{
  "n_head": 8,
  "head_dim": 96,
  "qk_norm": false,
  "lr_mult_o": 1.63,
  "doc_mask": false
}
Each number is 500 + 40 x the weight over the matrix's rms, rounded and kept within 0 to 999. Layers, rows and columns count from 0. Numbers have three digits each.

# layer 9 MLP down (transposed), 4608x768, rms 0.0233, rows 427-481, columns 640-767
455454427514465475556499540513516452540425539498549547541466534521495517497444517510424566495411497467471521464460546459507503510559499501483536536477566470506461491532481464474529465511551558362520524548509490546497517493491463462579515452512558481610576484509466493518485519529475479490571496413466472568447412444529531573486534457570475519493513522475488527510561488563482464482486
546521453475495477437480482481484554467511475463455459538510492511458492464508451444520523514448478507547504469516530558528482534506537501457435559491570489511471481543558508495498490501510517489409485494505494418496523506521537444536538515471440492533522562498505519585438501552508510486470556527553466503514564438600521541482554465456487469542532546522557547490486472537541491473470
466373465468481506588488438465466545514466541476551496489503434484425559498528449516445486500510460503486454474466532547478551525554486474570484442486502444496433554456487545473414506527529519503477511467496500613578515504574523458487550514499481499473411536544478489575496450496498460527446475450496483456463505498508449496476522529506561491517546504455452479492522453492518520550525
500519502471522583488569500491422539477451523557529490406505498497463475513425563474405513438427494423484483482559539529478474500474534497445558520537469475541540517551485514508500456480497523498478526577545500509509494581460516575549484440514531529530528473477513434534519507490550513474533488422528462540477439526479470504451518525457449485563454475455454511461493524545540493482478
528446468512486529499521465440444496494554471475448546506511450507538505558486573516490527528480488509510470518526537548577443517511525540448486439552428492520554544572580539504463520539519462390494551500535386498582489478549486508498533515520459553505475494577479494457525425486486534519524520487531456440485551482410467501480407554516458440420551546541490522488408444470542509440567
471472435494444560528486523484478479537454527464505423435582451531497449456508417509459551492452447501519487558426466466504470471501503482496468487480526457513524473441469514483545457510439553566515438514510495484491517479454529489463532531449526501518510482521485486540507601506524514486506513442485474455479492486547469539512478573503568442449536460460535532480418511487575542479572
489523461475476462560530558522411460490591449480541590495442487487466483513487489470558520528484448497474490535536533471502430488505495503497545482525434473486461442440491494455563526440461417479532432491468557497471509523462490516554518479512522462456499516539484541462507573502476495501507552472530457543423452542497503476534463547529554566468579481436550487482458468517496446454539
476575503562513514453510550506547461480454504525522507479414535465575440410534550513506499486556555537479421493473496499510516443492497449516476591496513554505521481546428497494406582517474527505487485478508515482475441503489456429540541511530492494567503517487489517519496471543487545553546593490507498538452421545457544469526548500518437458526482559453516443530486559573501513542432
484512545478586456596526521445436515509547495523481446500479471517464478452500403495490548585412453496491456512475519540499531466510510559478572490524554547401429491538487517540447506602462469589444480457428408504462501481476511503461460542431469493489522563487495473501585524519475444522522464488506578513513480429462427467444540525498566531559491585477564501570493569528497453581530
496364556508484449522472461583491501455504465513510539567446493493459503461532496538515511541494480503462525555482515504453485518526513467555488506485450468465504504497496483523531505518481477425508508524565502440543483493436502522494502486533494465513479471452512539507558541547492503440459535446474553438464472563504433553480474479506524518478501541478475569562533471470488508485594
606592519470522446514498498530477479489461511548474589502483497489526453471491532577501489524453550577489512534471553519489504493518511502517458567490549484483498551517473489504547462543502470512520540473469562449531518582519454602520546438468460446430448541511492601500430529464528481454459482522508489530438457441499524473460477380490514503487505507459509504495510502523444515527530
541499482462462478504511488568526495487529435527521422495521478505498459524534459547416567542561484435525509494442533555485455494476487596376522495483554539470504466482489489549536467494496513589507509535475517490463531542461451446541558490469435426518501438440458517481491533489559480496425484501473486450464458547419493550514431482441444552521522582489476532516478500466530480473530
484417536445548475560446627570434528471542552566530578539482442440433550495501505516516505467496433464469465411481486516511497445478574478568485428542571464491470493514560456557480466499485469467454466537562485574613354455498467448479490536589540543526489548463487545442494461446527516547467447514460444475491508443536545464562464455511531431507473423417524509496508545546477531470556
483440551518518399522474477554546477472484505545508535579419511515522518459555481419511521590503477551489587470412508501489537532532525574505517429519444519441489441517529412463446482499598484603530458475481481510519498476456535504479567492411483576528468527500463518513447498485508474472451518422491510507584510488501475429547554510536516524480496508506477516512438507538457532486526
526560490468510454482497549497449491520531535533543431474497480502563526495486548514512516504476435534479496480518437615512530469501438535464477538521502475464445555577487452492386537509515561454511515504498472502483517520570558473491530531428505534436498473561505532484533475484511481466564524502427577432448521538538481481590519565506466561511503505521532501487568525479476516500506
471504549470521490485424446418492505532452486538496472434481506483538468500477496405421485456501460521515428447496528473529465560436490510489494500535499529572503495476547478472417582467521494473500500449452528475543487489479511476483589455553421535464551520561476592519536565577492586516508486568469513539529484541544459444457461533463509503503505530428494532475576469474484492462409
472541480479531556450440536547571499462501506533481490487527487504432529491594568534496490469494469486530446526546485564501483512515502513469517563406540546456498458514494427497517535505518457450522509486518469509469457533419487501394508494464488434546471549515417541464478550529464485564456534462489515545525502507479586497514479495492453506376510467495539399514489436566455496505493
451419485512495551480408607547505514516536520541495454489504552494466466550483468554531434530465469527543483424430609522453515490445537541537381475483489447523547534534511494534482493477505432389532436514458498533533465495472582482486480507491511523529468468454465571508504532499468374486496549544562499495528478518534483495487498491524487480485436436550450459468433482545517525559473
449534459474546482498461530469576537511486503481503474441484481552457434553500527482507488537492462478503558500512461514638536480542502496529490612500438520483495508525487581525505536425590504578420512457529458552581502519554561472506459494433461509516476514520477461486489457445501493459534527535498516417509512450519470554558574524513479456490456473557587474497506473466486485577424
464446532594462490523514584532515449523506613442554443480467548500525482551487461495572432501517488507520451491517436536444567485485459511530427473476449503532483555443525473480541512504524485490531488538544574515552550513526472445583487502562525492548479531480452483549489478550515522496528467524502597479437507493490569514458436535363540519478518563499448495414454503461491431485434
514457529529441493417504426496538457510485467564498487472514528511445560517493471494477524479535546537545527465485449535473406489514435509503520527511443527477560485497460479480512513499477504504542536506463573506527500491516526506575483565504541568527477540511471574507480424479476460584474503502511591513476547512463502498502546478541439509562453515544565447432529473513449505465515
527366493502429524477475500490446514517480507508472433570474543484442508486507511511442454460496468498524510541506473533502483436501474524531527482518504501542464465540399496499529428493517512581473457482429474481516529479494482533477452534484425441506504500520460475550446462525462452489561551526576475502488516547560485499497495511454540455508451427499559541482554503524501538529505
537553547448462473458484475552515490537547526456579461573510489486487476523472535540483450532484564547515494555500476495537544564480448528493474561441530519505497559515522501533477551614480523468547507524527521568491441490483518488468525492498508516486507430461467523471517541539511451509496557549514588508468478505505533549521475423468482516502525525532507467511563565480549537493423
472388592521580477508554533494453561509498461549484497543408495480532547436500542534471499571397515453555543549440499469484504478544516474566549524507500444576486490455466441474513506479526435523528510468489527533512532501513489489545526463482594449494567517513471535494474480446561473525508512517522496489429573500518457431520457475547456546466525557553544459546511554544471561454441
482503446526481558531537516498491511505484513448529458455553495488436487553501465512522467515482453526510481501446546436531496529455562589551428509476475524521468394534513467554525529529492523482525551502524477625445507548469465515524494490515483474497495527471455462417516471493525485559465450484447423551499487551550483425484484421521509564511515524491484470449480479435493495479517
472550490461536475520526568501555477483507532539520491487448556504498530486500471432472468508549459542597488519569544480510557435465511447541481520480527475535506553477516495538534518513533490432533497498516492540532486501572458451472524442451484522414523542436386505482508508509495552547515506500456483483514442566482520483506472528519506508458502463494501480506485576495551551572519
514498459520475574543500420459560517468507418462511492527499459507500586483559521458549457496490448472469504495470488513503480490479449478548500530440500534540543450513511495469491493504439499438506456483485525510404569497471477480505415452469438422462451572533472495625511481483462536588522460499497493532541556550457529518565482524565547470513465445533595529501556577469457411459496
444606497521525494555426488387492543481520485506491492457544513497454535429447543473535541549501530500602442533414424524452512470602556439445567461550506453447558483577482534513530531506505467564447584441518539514463582488493430499446501508492548526497498482482465512507473495478484456499522458465509558486504564468459478490508462437513552486521492524484494518560552515446474524592534
471534535552503523463439492550437522443532501499566534524523498518403569492498482463482444526494473483466528514538493454466479461418515602518541446416436448546536479549508521547573443488504488499513448551558471541458469456515472446558461475547495473499542456482497551516528462511523457530518481499481503512550483425472502538498527499473477493578459503479448450489479480499460536442552
499523513552571506426504461464534573562513552460502499522506547464406537469480456532551524464441451528441369529527462568441497577512375477549494445494447557476529455567511472564558496460427539536519534569501520534507476491544515508494512512449487453434514510514526477579462493526481445449465503516467497518478501485497489526540478512480483526501510543488501482468508512546464491487504
483484494519565553543514511499549521556544509569480493480492514494529426548436512513460504488544464517444472520463478515476548468528415517591422548487470498553387495535563546501433432473477522472487396505501550495517482559538538580529501527537408474502563470462560606572518523516509482519528482508488436473489548423505527490503489515520521461521513492486511473473495542500506461497509
490476416496523453526445468507534523539472520501519465541541445510546501506501476457573509492377565452474543503452524474476515526465474564532463479521528571492421538494554517511457529513497471487534501478486512498513452516482479502506512463501522591511531476496534530478481493475514534422457480512507523543450545399509514524479521543516482527505465481488504554526543468500460500557510
466446488481515524451519556484520519474491548494553456570443500516500497500530461469481520525515516441529488525454474447474522488501534531426497487530462462501526419488547438549459520438486505514506504469469526563421484515476428490457461509478543534485492508462487557543443507514406574471490486490543507513451487515456485497491547494466585523559483511471442522447505466594449529514540
503570512465509451502499454418511499568543585493558492413459501504506521490550485574528525517474487463528482519493424561453480423529482457471483538511540530517530465520547448453454533513472496525548469452550487459473475519470479488473482493437533518556527546419493520614399520480510524455504491543426535519474538522473527564556475463409498499432462479518513547468494459445414502474507
561407414502531537503525491514537520521582555572547448547465516550499558477485531475468477456523463558504597565500455491424536495524466489452570533521480495497474508477543602496542504481521486530432481501490484470531505454578450510477530461454503469490561551575489486541557502496502510525465480548556548425539473457572478532504535510486521503460500563474491574495503466500495542472495
502424491523485539444527480511474508500502512477564519496525552509452479526456504508440482471571544493489537559513499501505524527440527542511519477500571452565512519530534495560511496570507500466503504551518542478469488508440522456477530468537448492532459518501485533573495517533518507479531480440480451472424439472462522544499436502458470532497525551582526522517501500495534529489495
487491556512505472500447521508508490505509518455456531551455439552489489511549445399462500498571470454521501531480557538494462549465501483487487491443488573509496485525459448579539472416495517519557540534523502486484515544475488484460516546481545391486492501535476475550512457510530443426535573472504462521471503428452466504475460516467492469534465514481495441503528538514531454458519
474414424582477455591457518416509506497520495532515446474489392445500440507509505573437436580542489430473535506513536450453501426492487450537511492534435540462510485471472521547554512476438465510484523481483505463478504488446540520517534487485456507438460505536522466520486575469453469512424473547503479538457494494445436528503500595535478581603541467541580492511503463439465518487542
568568489394636510536481468556548477485443461463477490470486544516485489503480551539479456431467472502429477525438458499534500463503505479441553529461577470552505513580515549512547506448489560448492500524464441508500464560484466498502526485513494486548497481530475557563476516432545512619569420501544569579504469488568486512536498548554505459490522544497496489584583556527417544416538
438544529502482490519499440518540474554511478484504525498493488472579503498465469484510509506467472420506531459471526461531552406512500509515426475449466428497399524478462459414554451498487611481450510570436613445557494468478529480533481449536507401494548598457532512477560426479444400532548498508542488475481518443503475474539476524479529536467504515565521481522515461484490490507542
505487487553511457539554547426502509491499398513541483524522519484524503473560485433479467526478515504477522500517471521515494521529544525441464517492445491506544455500513467409491419525542500496460539441567535485520498486462495555500545526453493455482496484511541532468561521427520515488496513498517454489420494451490550485529492446501497476419477467509523560488522528505473482492510
506501500537534507443523461551517487500475488488506552472508493514489567508429530512495493533499554517543516553449483488533470448535489453567471479483442572478512515543442529552485537487495553479504540515530452491440568525538535541518526507491577527579523494436511567526529441487515556533486517494461478503538533500512460540459563521552583529507503538544512477418542470522540522511562
543507529444503513522571476456457617408528495498540527573567577491508529546442470422492476470522443444523560463542482401515479511513465533448522492495561390516517450553534517438536492491545541500471483524488512533410453473509511519487493528472521495490509504484466527542515511470382480541537535459499490482478495474465499565584470435568522459447483433538464574473483503466567453466539
502316508516446565532517532470510511562563537587508516520496444485505488450471527539474519430458440519512525580420486518529488496530488544432484522545500498527480464471465561534539450511589538550580526502595535492497497530532495528553462522527547515456508486522525463480469454495442478568484480461435470545540520426501491510502514492449436490452551449513492488531507413500489489551486
507372531489502410550623545465424467534538505448466508585512484464511494486461545515474503513452485474464496520471518466494490499432541532541484521518477512554464477495496493524472471509490486437480559548516464498518556536526478508492540529486370572523542580409570545530480442458540486506520459500471465481479576432468451534518484574519514473470478457499454428530583545497427521455517
507520546549569535497534558500516529570491493507491450455498560504452540557478495465552452463537485450538541533478448572471453558486452481505526494483479501505524534487559483505472537514488549487468572546456469497528445471483478496553436514547493531470547470453466499479531470537541526454499524455560550550457421535427559513577526456453493452527444491510434553493489426545507444480493
511592531528517551462504577496473480536527453410467521492454502530485481456439510532593433534533545433473533497479524476538520417535443566554467549514532441552539509428497567427463488611505508451497475467550472483518452496515519433478517512471564525504584430465468485512509542493520599504511414518487436418543475549440482517517484499522497527447543444496529476512530482463439527498458
503308498530535469517470496512489478512509476463439530465536588513480522434503488498496483480508512529520490526529464497498527476492510505485466432461521485500473493471468529516409471447473532507522488540530567439528485462471566480579501507510504501418572498468527537482482455518442483471482446467557531500522559527469514458496489500528486507504409507483450585514572513544503557499534
448646489477502481481552495497505385452535548493518502532472452462499429519560509501557489457553484493546568527522572555464515540481516548510481470498549532509503578609543486531451469477554455416495410521500504566506489461420520521505517484450500476539478510446546536459539535534487560516515543493431561502433477511541455544405547470530495540513472481483524550558450515559493584538471
493524552462498469515492498570517492396451455576461506428473482519491488478514470482484494581477483537556489593470517455508468394538448521436466508504482504456469531467515449508419479449472485478403449500510491453486543503558496430470485531549481459468547519420520539461513470561476554476534445506537554473513546562482457495464547501484501482465432510561540473507487493446457529410510
478534491490522493517536459552527487520481463483463467493521477578548387451535487436431576527517569504527489408578527476453583482523522476516489453534526496404499540513492526490482543484550559546483495520446510475499490510536580504430486541541519547517485517514413503467515539544474533538448492482503534477545574507496564532551437439489480466528469582495527437490564423517472524527510
509369547450502519509384484439495551463539471502451510488500455464505411459525507524491547471507485460479491519489554494476382519548489582446518499491586486495473497504537541619496491444443497479475495541551477430513501475460523547480541531508485491520554546457465507524545515431433554502506530506468475511506537537480483505564500534560527452537434466487520529486522510480492498518474
411457471484485528534522505541510479488518485521495501493498438492445437553498465566487524491479475522465480458422533543515412490523483508539499584542514475460444494494564445452516511519536481405477425527514475569494475427447540463573445509495566496486570425440504481426537477468523520447429507495457539591513533504557527462416538430427480512569535476489469481501497553472502551544560
509516534504483471463445501499550500488517439596496494519499436492499526445523519493493510608507474508485518404452530529461502485537499466493509507505486486514454470509524493483487517460515503453445468537542506449497481524485533473443445472468499506510519497517509581479490533452524479498486580469530539639450532521539479465455556453483564546458543461545536476498483600512472469473462
515334522486496409490443461474432517508506556468445501507506482481494491493532554522472462519503531548453444494507547565431488450518465477526590514525511472524525488423533549485480500538462472423505568515481452561529464475440479587512514547471540468487509461549498485479511551582476441520485535504510505503527473415528452443524536521501482566469483530505561423493514468507481477488453
# layer 9 MLP up, 4608x768, rms 0.0544, rows 428-481, columns 640-767
506513555470510522480541424448535556503557506516489514410530525446513551531482461429533424515468500583503444402498512417409535507469526553528488487495520490537440545490535525454510482542485495494575457550514483514457506462541462522497463526562482503561581449504548460477445493550477497511564470483459583483511497536449429518570533512492534471520485508483453472512489507484463538547494
493461467519468497567446525436506460483427516508468482496498447491469530501478485484411514508452529455485567532513527487524455502507557465503491496546515540494483494434471565493515520411480454483551481490493477526543529501514501512467516490588491525471499535462507487485527489547496484506517482480505449508477496564485566500444508452493479507527505455489522405482498519469460534396546
527548447459495536489521494502460508495455491503582521470482532485506513531519424527478496461511449535530516526453583507476460506522507490428515537497515518507405529482460423539574597537524532585457440485518546489544448539474416473528522509472551507496443421519546614493443509556504584482443502496458475514549473512510487542519512506474438430462461479512514492463482487500503494504443
525520470372522515495496486451579502583464434424419455520448494532508514471485438482479460493491522508469535471514489568528452538446492470552532494509616593476549468572523490468465495509494472504524441486504456491546497498525478522481505527541441455416475496551446436444492458495451531452488480496516508535527544447521549522513494546515489503524514473472460473539549509541458548523465
494562529535541433481507499434544578478516515486450514488448493458522516482509473502529521458501465523535511504516529477478464528514461549576593518470523587477472472511545517453455506440497528501439497499457506477502585504572482593500457526493439496558444493477466529464465493488520512470484545479522528525458453481490541608484471520545532466428529504521476527500579495524435462463502
526508521510575513471508432533404514511465563481513469488425475548483499496470508512517535514428559503489543517486495482556488521483575464446495501511541509530537468482537472490486538493491524556482500477483478517469524478493489508472450437530459513525463477454460452555523513492489525481502514474504455418481576500522471519516483516412486544546496493451453527489545532489512467497519
595503464544423492518438523481470574502490429454478505506563577498483488542444529456484467458529538478487493473497514494508476495477500498564504499486539542503455508500473484436540518401480524487557491520539555491537461464507445568579442486546502497515557529457492476449463448534468561539460526556525505498435447482519514538462500467489569567487461472562434418476486432506511494458516
530555531567495450438470446474475498456530534544519585465542513513562441520521444449508509432438547517480439571505516457453497532600522447513544498480483522439451527498452532498399546449526498500469465522537513518425561537598499439535541488519493431547441579439538566570478457483435478459584532523525449535538502530437509486528487529552568461430515529448503496533503543522533465470545
472521502481513479485511513507506544526569478512519461416476479550568551537463498557471504553503545463471473498514471501508502521503497532549484563428503437494435527475579548521502480530511493567510535480511460511557509489438513476540483453427526489517450413438520434493537491491481513511499515522542514466545457490546460465490480493503512520474474487546544519448517523518559524577556
577458505475578428509498456547542485447478496429501458521490470582457493470524500507446550437412511593439528439506467535527415487569582481500571536464446543457427466545567455496487516430507495440560494517542435541510424552541491500461601477481532507486436433476506506582526475509447446531467495486467550521493531460500461463407462484522491525474477504455559447455535495486503532505497
469491501493453558461496472496531450484482528512455554544527478499477519426472599534557509540478476515525454461489447465433467414469465409514512435445426492508524491567522560524451503470522501523540479454503467502423551451536452506495482525420561520381470524539399630540501488585597620525433454505448500539483501493476572568475408498496445521566500567559461485512511534520479490471486
590493499502538460464459484526480516474497507489496540499398465522406533522462524485507540437470458493469455465500546459491508518535505521536557562431435515530536530467538515544587493478464591495538472515516491437547508513465462467544590433537511496516523454559474509497569543497566544520553507498487549448556442434591478455464469497553495450488476364457505445448538520414449542527416
509461458467481586567538489472532481525529491548456481452464534519511469532525504494488549467485548475486481516530479504487482480511516548493532503578478464546500574481427524501518502509451486442561445489457476519539494495489567445491476509530511455481451507493513497398547487593495500503499485398541555462530484522525459511572555514546522520486471540501527453494562526427469568488547
530556428435509575500542516539500481443531530502535454517467521533446493425524453530447589462474515526442508468488541413547544528563568594472442497479521483484539547438533565432517453494502500497521513496500467502502441445528479481453487528516467458477559488521493499506452457497513539487492559527502498526513490449445586577524491505572493474452533422444489521459521465500477511532592
523469567484530464564480462615544576536495476456499525497506552483507509524540507487495542542459444458504478534477440480454469525570523515584373485474560531445491508482482521480568491507497560485435494512518627467490523470428526552462484522459487471528509491495480512431524511523467486448407553485478560503500484558468515492454472483466516469442468500504501480505541493554517499490543
523470440482527477582429513508506466528522479486542542562524546448481482579477557459511579432573504510495500536556524536474491444484471437459527457427489599577461497477530518493546497481423485445559478561542443518505458476499448545528517528458440523453487472419512514509536538522579516523500518551537530465555464450469474552513482432405491510493499479508511497569454505513486455496539
488483510491501441492508467443532516510504507481479575485530461494437504480502497553443500439497574522490499562571556532499482468508472419499550409485505488475404481489515500432538480546586589518565543521528593476414522465511503437487583486504465474407454514550573508477557519514492524440465476444533462527437479424523452533467504518549523497518514515546616472458547500555454559540542
485489540369581532521473516476532563418451457468466512552546489438520510513458514557523480555437476485532527451522527449534443513605519462452518512548517509513489522480522510531473473588552452437507550482604469426510505535541485481488445472510537505514512535539453490498521501557484490488411527474509485451483490494520485406532535523502533551530463497517516450520537486522484541519525
447482436443463472461587508468461481479502519503505510526495516436488456439567545473628525533532488472483487487471471517508522461484475508518508502443502506449529540486485484476593583490459479499468453464414419593538516505558499576464439484541525478497494442495512516540516499482492510537526462438548463453413536530461545502428485533564461542506436504450529521536492524517509456544547
485499413508505443578415440538486507490566525496547477525458526483416481419532452533487473465514500474568501450473559498493482571533485540480515556432548547605512530550439501489499485527545548517581538479498517474544549553545424428489491568540543475501442543528478449489454451555505520469561511498559415353530472497576496532525565472501529555463469437471539485506557554540529483520521
439440485542500537570457497486518499521504516501542495515492512567522521516557490516505546556440499466511497456501480480546505516472506467505422519458498515527478506434491502502468458486491506511586484470589515480413501497429529500559541487497537461449499484492439501524520464449510509557479486454479483503514501537485498497487478572508534478554512483506548469510522512483466470458587
443490451483513512436482527476478528530472512506497489485480453501513478464515505461504510500459492513506481461515532461532559519512450499528555510469477611539514524507511403468525526385480486530455525477504500526511488509477590471526510527397482497492488531542489491528539568480501480443506474437491452625460585468468440440477549497501534433507570540594533536501491487434524443492544
511522533519540544413566453459551493540505478481504504499447471561522488514533498469579541477443455566496508512491500524455421529532518547504449497506500544488507525524539530500509475517507511449488477523442484483442460455488509464451474482464406435461494542447452498438477572495508492505497536501524511483442465475476488497493537554454478580500479547514507561554499481448510555526524
533488547574536521456447517526506518514544495530556518486482466463468385533410454479483505534516520453426526515587521490574482543448553543530489548579486532507520570536478548535504499512466492407414504533481510429492476521499515462519447468531496464494507510507579564521468472534493457511487511475518527560542516460539530568539465514574503519513444448477486589422498503514573495457445
567551464498505437461468460551526509522523524504514518478445499558473562478463437498533555410450531428502504538537491478486506478550461498541533561485542513489481494476461545513495538537459498493457503466507534552472488436513401530537532520435458459520456502544502481554485468455589487561487505567477500476553502460497504517478469465498481568563553510510481553557509450517524449523467
536490515459556527554516471530484554515475421609476549511504538533488482504490524525544516498488484525533546562529528453467462525571470506535482451462487543520459479544405545521441584456507447500585509512566561579584528536476460460474511567429539492515552559488465533450504463533471519483511489510568491506510582534530481478534480513500482503511462491430420482498461496557480532470507
524517577516554455467514490548462521528524509489579500497541498481495448528529449532519547561482434474477501545521417512546486503475446481551494573506517547495506502479569500532453422469483491437454487511483521451523484489577475474441507444476515474495490524483462575535533506540516477545582495582525499442509497445503449550515458463513518332579488520484478510475489456535469562478481
487529438485500440563570490460459487508526409463480509548502471547491433456498526462504502520532463481520499520525539577476499452533503487496476490486520527415505533438566500522532452497460507530456461531539528491474528487450518525462526448471511485439490519527486453459514476504477520541498529574476461507532495607536516502511585499529460509454525581548507486535519495466546466476468
483521495524505539498524537511449485483485485579497530508588445552487523592476480540505534546513474486602525514459457503485488408514563494484546475497573552431448577521482479521500532480418456435497516483479527521468512523487453506461535518520523470483516469478478514498478493461498580515588564517555505474581496512515481563556428540505484541540565456488447458471499508443586544498535
549520477523522504456533527479580466456556533429491527569471498461507548497513520508442472565563483545510512566436529522565515391528434558514495413439535493431500500557477499544468555528506464436529552498465492447471514464478506458512471470467506463552486472500483452428482466501525492555474485529506531546521522516493437553608488518473499466497530505529530495463509484500356593536545
505531469514487615446485460506420522495492491492554483499493515489483518565460489535461498499513532429498490530490441523490463429506570496504578496524524487477490448476492433501435492432513494547515514523466485480458533465453510461400507475507580555479459535538517538485517518523552460583517511538489493487524477458522538472474466450532518590504513509448467522570432544545475516478511
478478472550482546472531509490453535526533595499521528487423512463463476510553514534580498380447473493489507474494490528423485460519484450555461468482535509538540560444539489511582568577441520462515574547507514485446501526522467516599492446427520485444500505535508435499458530470515507502472539511548479552497553576474550547473506551480490474545499497556508551497561509536478451461455
454573492470485516505495510518471567508491547498498523606530447577490455453438480509482501537497498515556529520399475469464477515489534499511530480507437523479511499507528526510567541534498476533480555542512492600489476518485564459512500460464510475535412452493477443471485531494508516524508485509501490492471512512443561399488579444499485503381543491506476422488483506513443443456488
436516565540517490443507536478503524496508510487501466422485502563486499556492549515541570466509549488509547521473528492469464451517543534510484516493463525513490491426494452473559452494472480512538482509492549511499548452509464543486482489457470525465527533541515423464484479611497475534426551443493473537510509569498482526499555491501459504495429466505559539454424458502416503491433
505468403482511544510533512521431534494524477536561565455483550557483485548511460534522527566531559574547420553522537497536532485520472462494518521501516477527505480538435489541537499498519587488516511453592501442388519441583589442468574495491523483486474506558582442514564461477460452490489510569498506501463428578477524450493545458512590538460495539486494534484507485579540508465554
498502533491515498531486513582530638530534524502467493554524480461532541528544421511579497479524477494515517445463501483523476445458542514547500547489552503497533530522526464506416435458436543509578484459489570577484535491440507540456543460568483491495481486504518557532523486528454496439472437505479501516535477455447550536475483498515569543499522444499502542539505542536541556486480
510443450468534503533526501503532479507546475477430553429550544525501497492486571508463529431542467462527525475492454495520485581502471545430475520529563554569458575528485547523516534468528540492549414509534476523572460550514515515413450563488463437506514495475450545476492483477513554468451526462508523526474529465538469526574440558561585527546516558523521532512482509499463530461501
521555537473448429500442497474521528495471486521416531471527473482521529447462545445533550427506518477532479534492558436504425429518480481496527559527509509483486476381509549487555478519530465491428467477468413489511532496576513456456526460515486444517543492506433521454469477511433503446534481489577460471499586499474500447538451496534480507477530546502510540507538471506549412519518
476550479478596476548529527514498566476528431475500437597516492471502431529428531500457505477504580430508517481564493498442535449452403500458513482482549513563549503442491550492512510506478505452525512499487489506483466556461504529527545475580430485454480450567512500501533585469561464522438480493503470536496577520436395484411498536568469526536512587503469431504500537464469514486497
484518473517541624514584491550522494437484455509435457499429588545511464459489482427612478539463420502539435476554462540505482550440492521551488510523491507502487479540482512482524534518521561451490524515516499487535489434496447486452463546534531514536581531476499534472445466579517486474499447510510533396527512509465448500503550493467460456508410543524517472436471491474461513507464
515523463452585453562484557546498481501504471545551526525523477520469496495528548449490474489465434467585511519527555515476549564481502527503506549468567490580568526509562404599547535467496503425512542489398547451522523470466475511457464487541524483517464441554518587531475468546495438454532531529518472503418482440520531509463498497502498503500499541514512505498442502541519547475435
536511492541457481485506471525544497494455464587422485493492475462501523499505484511533526525457518525472474503511548509449522497515547523565550537561460548457458521456477514520497514462460557547451429482499541517547516455526500553498535443496486496538490449471529524506492530447504465559444476444520554579410523532556466496503521492501539447478491510466519541481467478534442491585532
522451459473550495593517444485468546524552453485500488542401480515447478476488506481452497498493440508455485463522499476521517508499452464523567473510542496508526445567502462469513535496506513519493533530503490526495525484484521534443499576529489534524551521525488485471493487554493508545562537476417485599542459446570498511561450427528580542503476500544528515507529527522514583533574
545504491497524555457514547527554525569500511449516489468539483555490469516490550520501491499428517503536447551444530528470518470470488546500550515475481490457436513507505488515507589535472446453486516517561540481516548592537437452535597434528508469566497520521533505463544534535571490479434434538574522578550532473545434559552481528505482532489441472518482517501390477441503537507452
525511529463532442584518436491486494558508571478511505482526487503482508505554558473516431450459555573527473491502515477528500457459482432459534584486466487492533453499545497518501463513556529507522517512543433497467537499408475433489442483472476564534478484459493523506518486444561401408479439538529508544412560517501548561440471540509502527505535518450538502540462517532437564433433
470529464414488531500456469450501508506485498457408533501488507477492461535513519543552506430447395582476502497406550501478530576479542473454487452548414483503553468500549488432448560569442424449530447494531497485530502478571461511488525557598517503502531440478497528443617507539461507483657474500533463445479527537524528525463540513613496415481505549525607533401502479449507510515470
523521539477512505450533447440519450553464467506524539492452496496475471479503529477503565502552514482551479565451497479425507461451521494499536506471534454554545492518523508549480521454512552512482475485566535451477475476485437543490491489514486566553510445528505465496510551461481467517561523495516506507576486492509524486501562518444469485459493515450580490479413539565453461533420
559468462511483506513493482531564463550438519419467442486491512446446593505518479550428452513464571512410477497554512537464466558492496440479507501490445481539470543490482512434480495540529527456499546546550540556408537449515545443455505499533527517466468516521501499576467498552470567477532525469452554439447526522534526470549500457546545509492447491388523482481509480509455500506463
537485454539457434553505446461517519509466518439572587442509533535491501548504459431453562458482542523555469472541514572524478584422478473533517507567498583572487430477490511457533492542533519483545596496493461546457540514460536492539529472475554509506448512572489446452586509469541553420454524519464562572498500467546504494513519489538495521538477475403464482547540504535548461522531
492455534508486534445472532543450558470477511532533456558464478457556560433537516525504459519418534528468510543535496517449424468510544453564535543506463537498451461537457520520536560476486526506544486472500485517512516557485476453428556498473526424500523443471512576528483419508444483506551460428477525501570453475495544507540505467416547493461548486512498475458508542525560494457452
498422508491466531540406434445483454524488500559401430495512431502467514529577540502485578479457509448443535544418438519487535521465529535625502496458454512502431511460459456519511511414441535484525496487524453505621510481540475500473502421497518540533515431541522457477499522482511508541466447470500519525543534465544509565431528534528539527484529562488558483520550519559467558577488
480478522503474478492514488522472496510482551505554527453461514494547498498421440436474560512506512529503584462450523572509464541520515462494493519450495541434510539491554502497514429499508527438508511558526470471442537542528515478469434510545498521464494499486529464524460519528585492484450503507497543525458515501495525551536481499525546435538523545521558492446570515521583586523545
484486529543528546501485527521487535473536455543449507488543519564582532475520605481451469454451568498492498472478486576531510508432504471409420514446618548451530538491482485380563509515378503572533540482506546493582508510483448513482452481489519441528478443509481397540521489500448480445516480563447468487568518496469520495502445491500468514496465502413388521510484512533573533470494
535527512517483576481476557510501524544514427461518428525453501553497538406503498501474545464447493483536561498487480539576529565506511416517459518493516555539412537497491482503519571485509515573460527517459544487556508506473534479519524528533452500460549517519537509554449543530534439513520439522539549473511474503477428556540483538490490496453479508522443565479510488561496529493472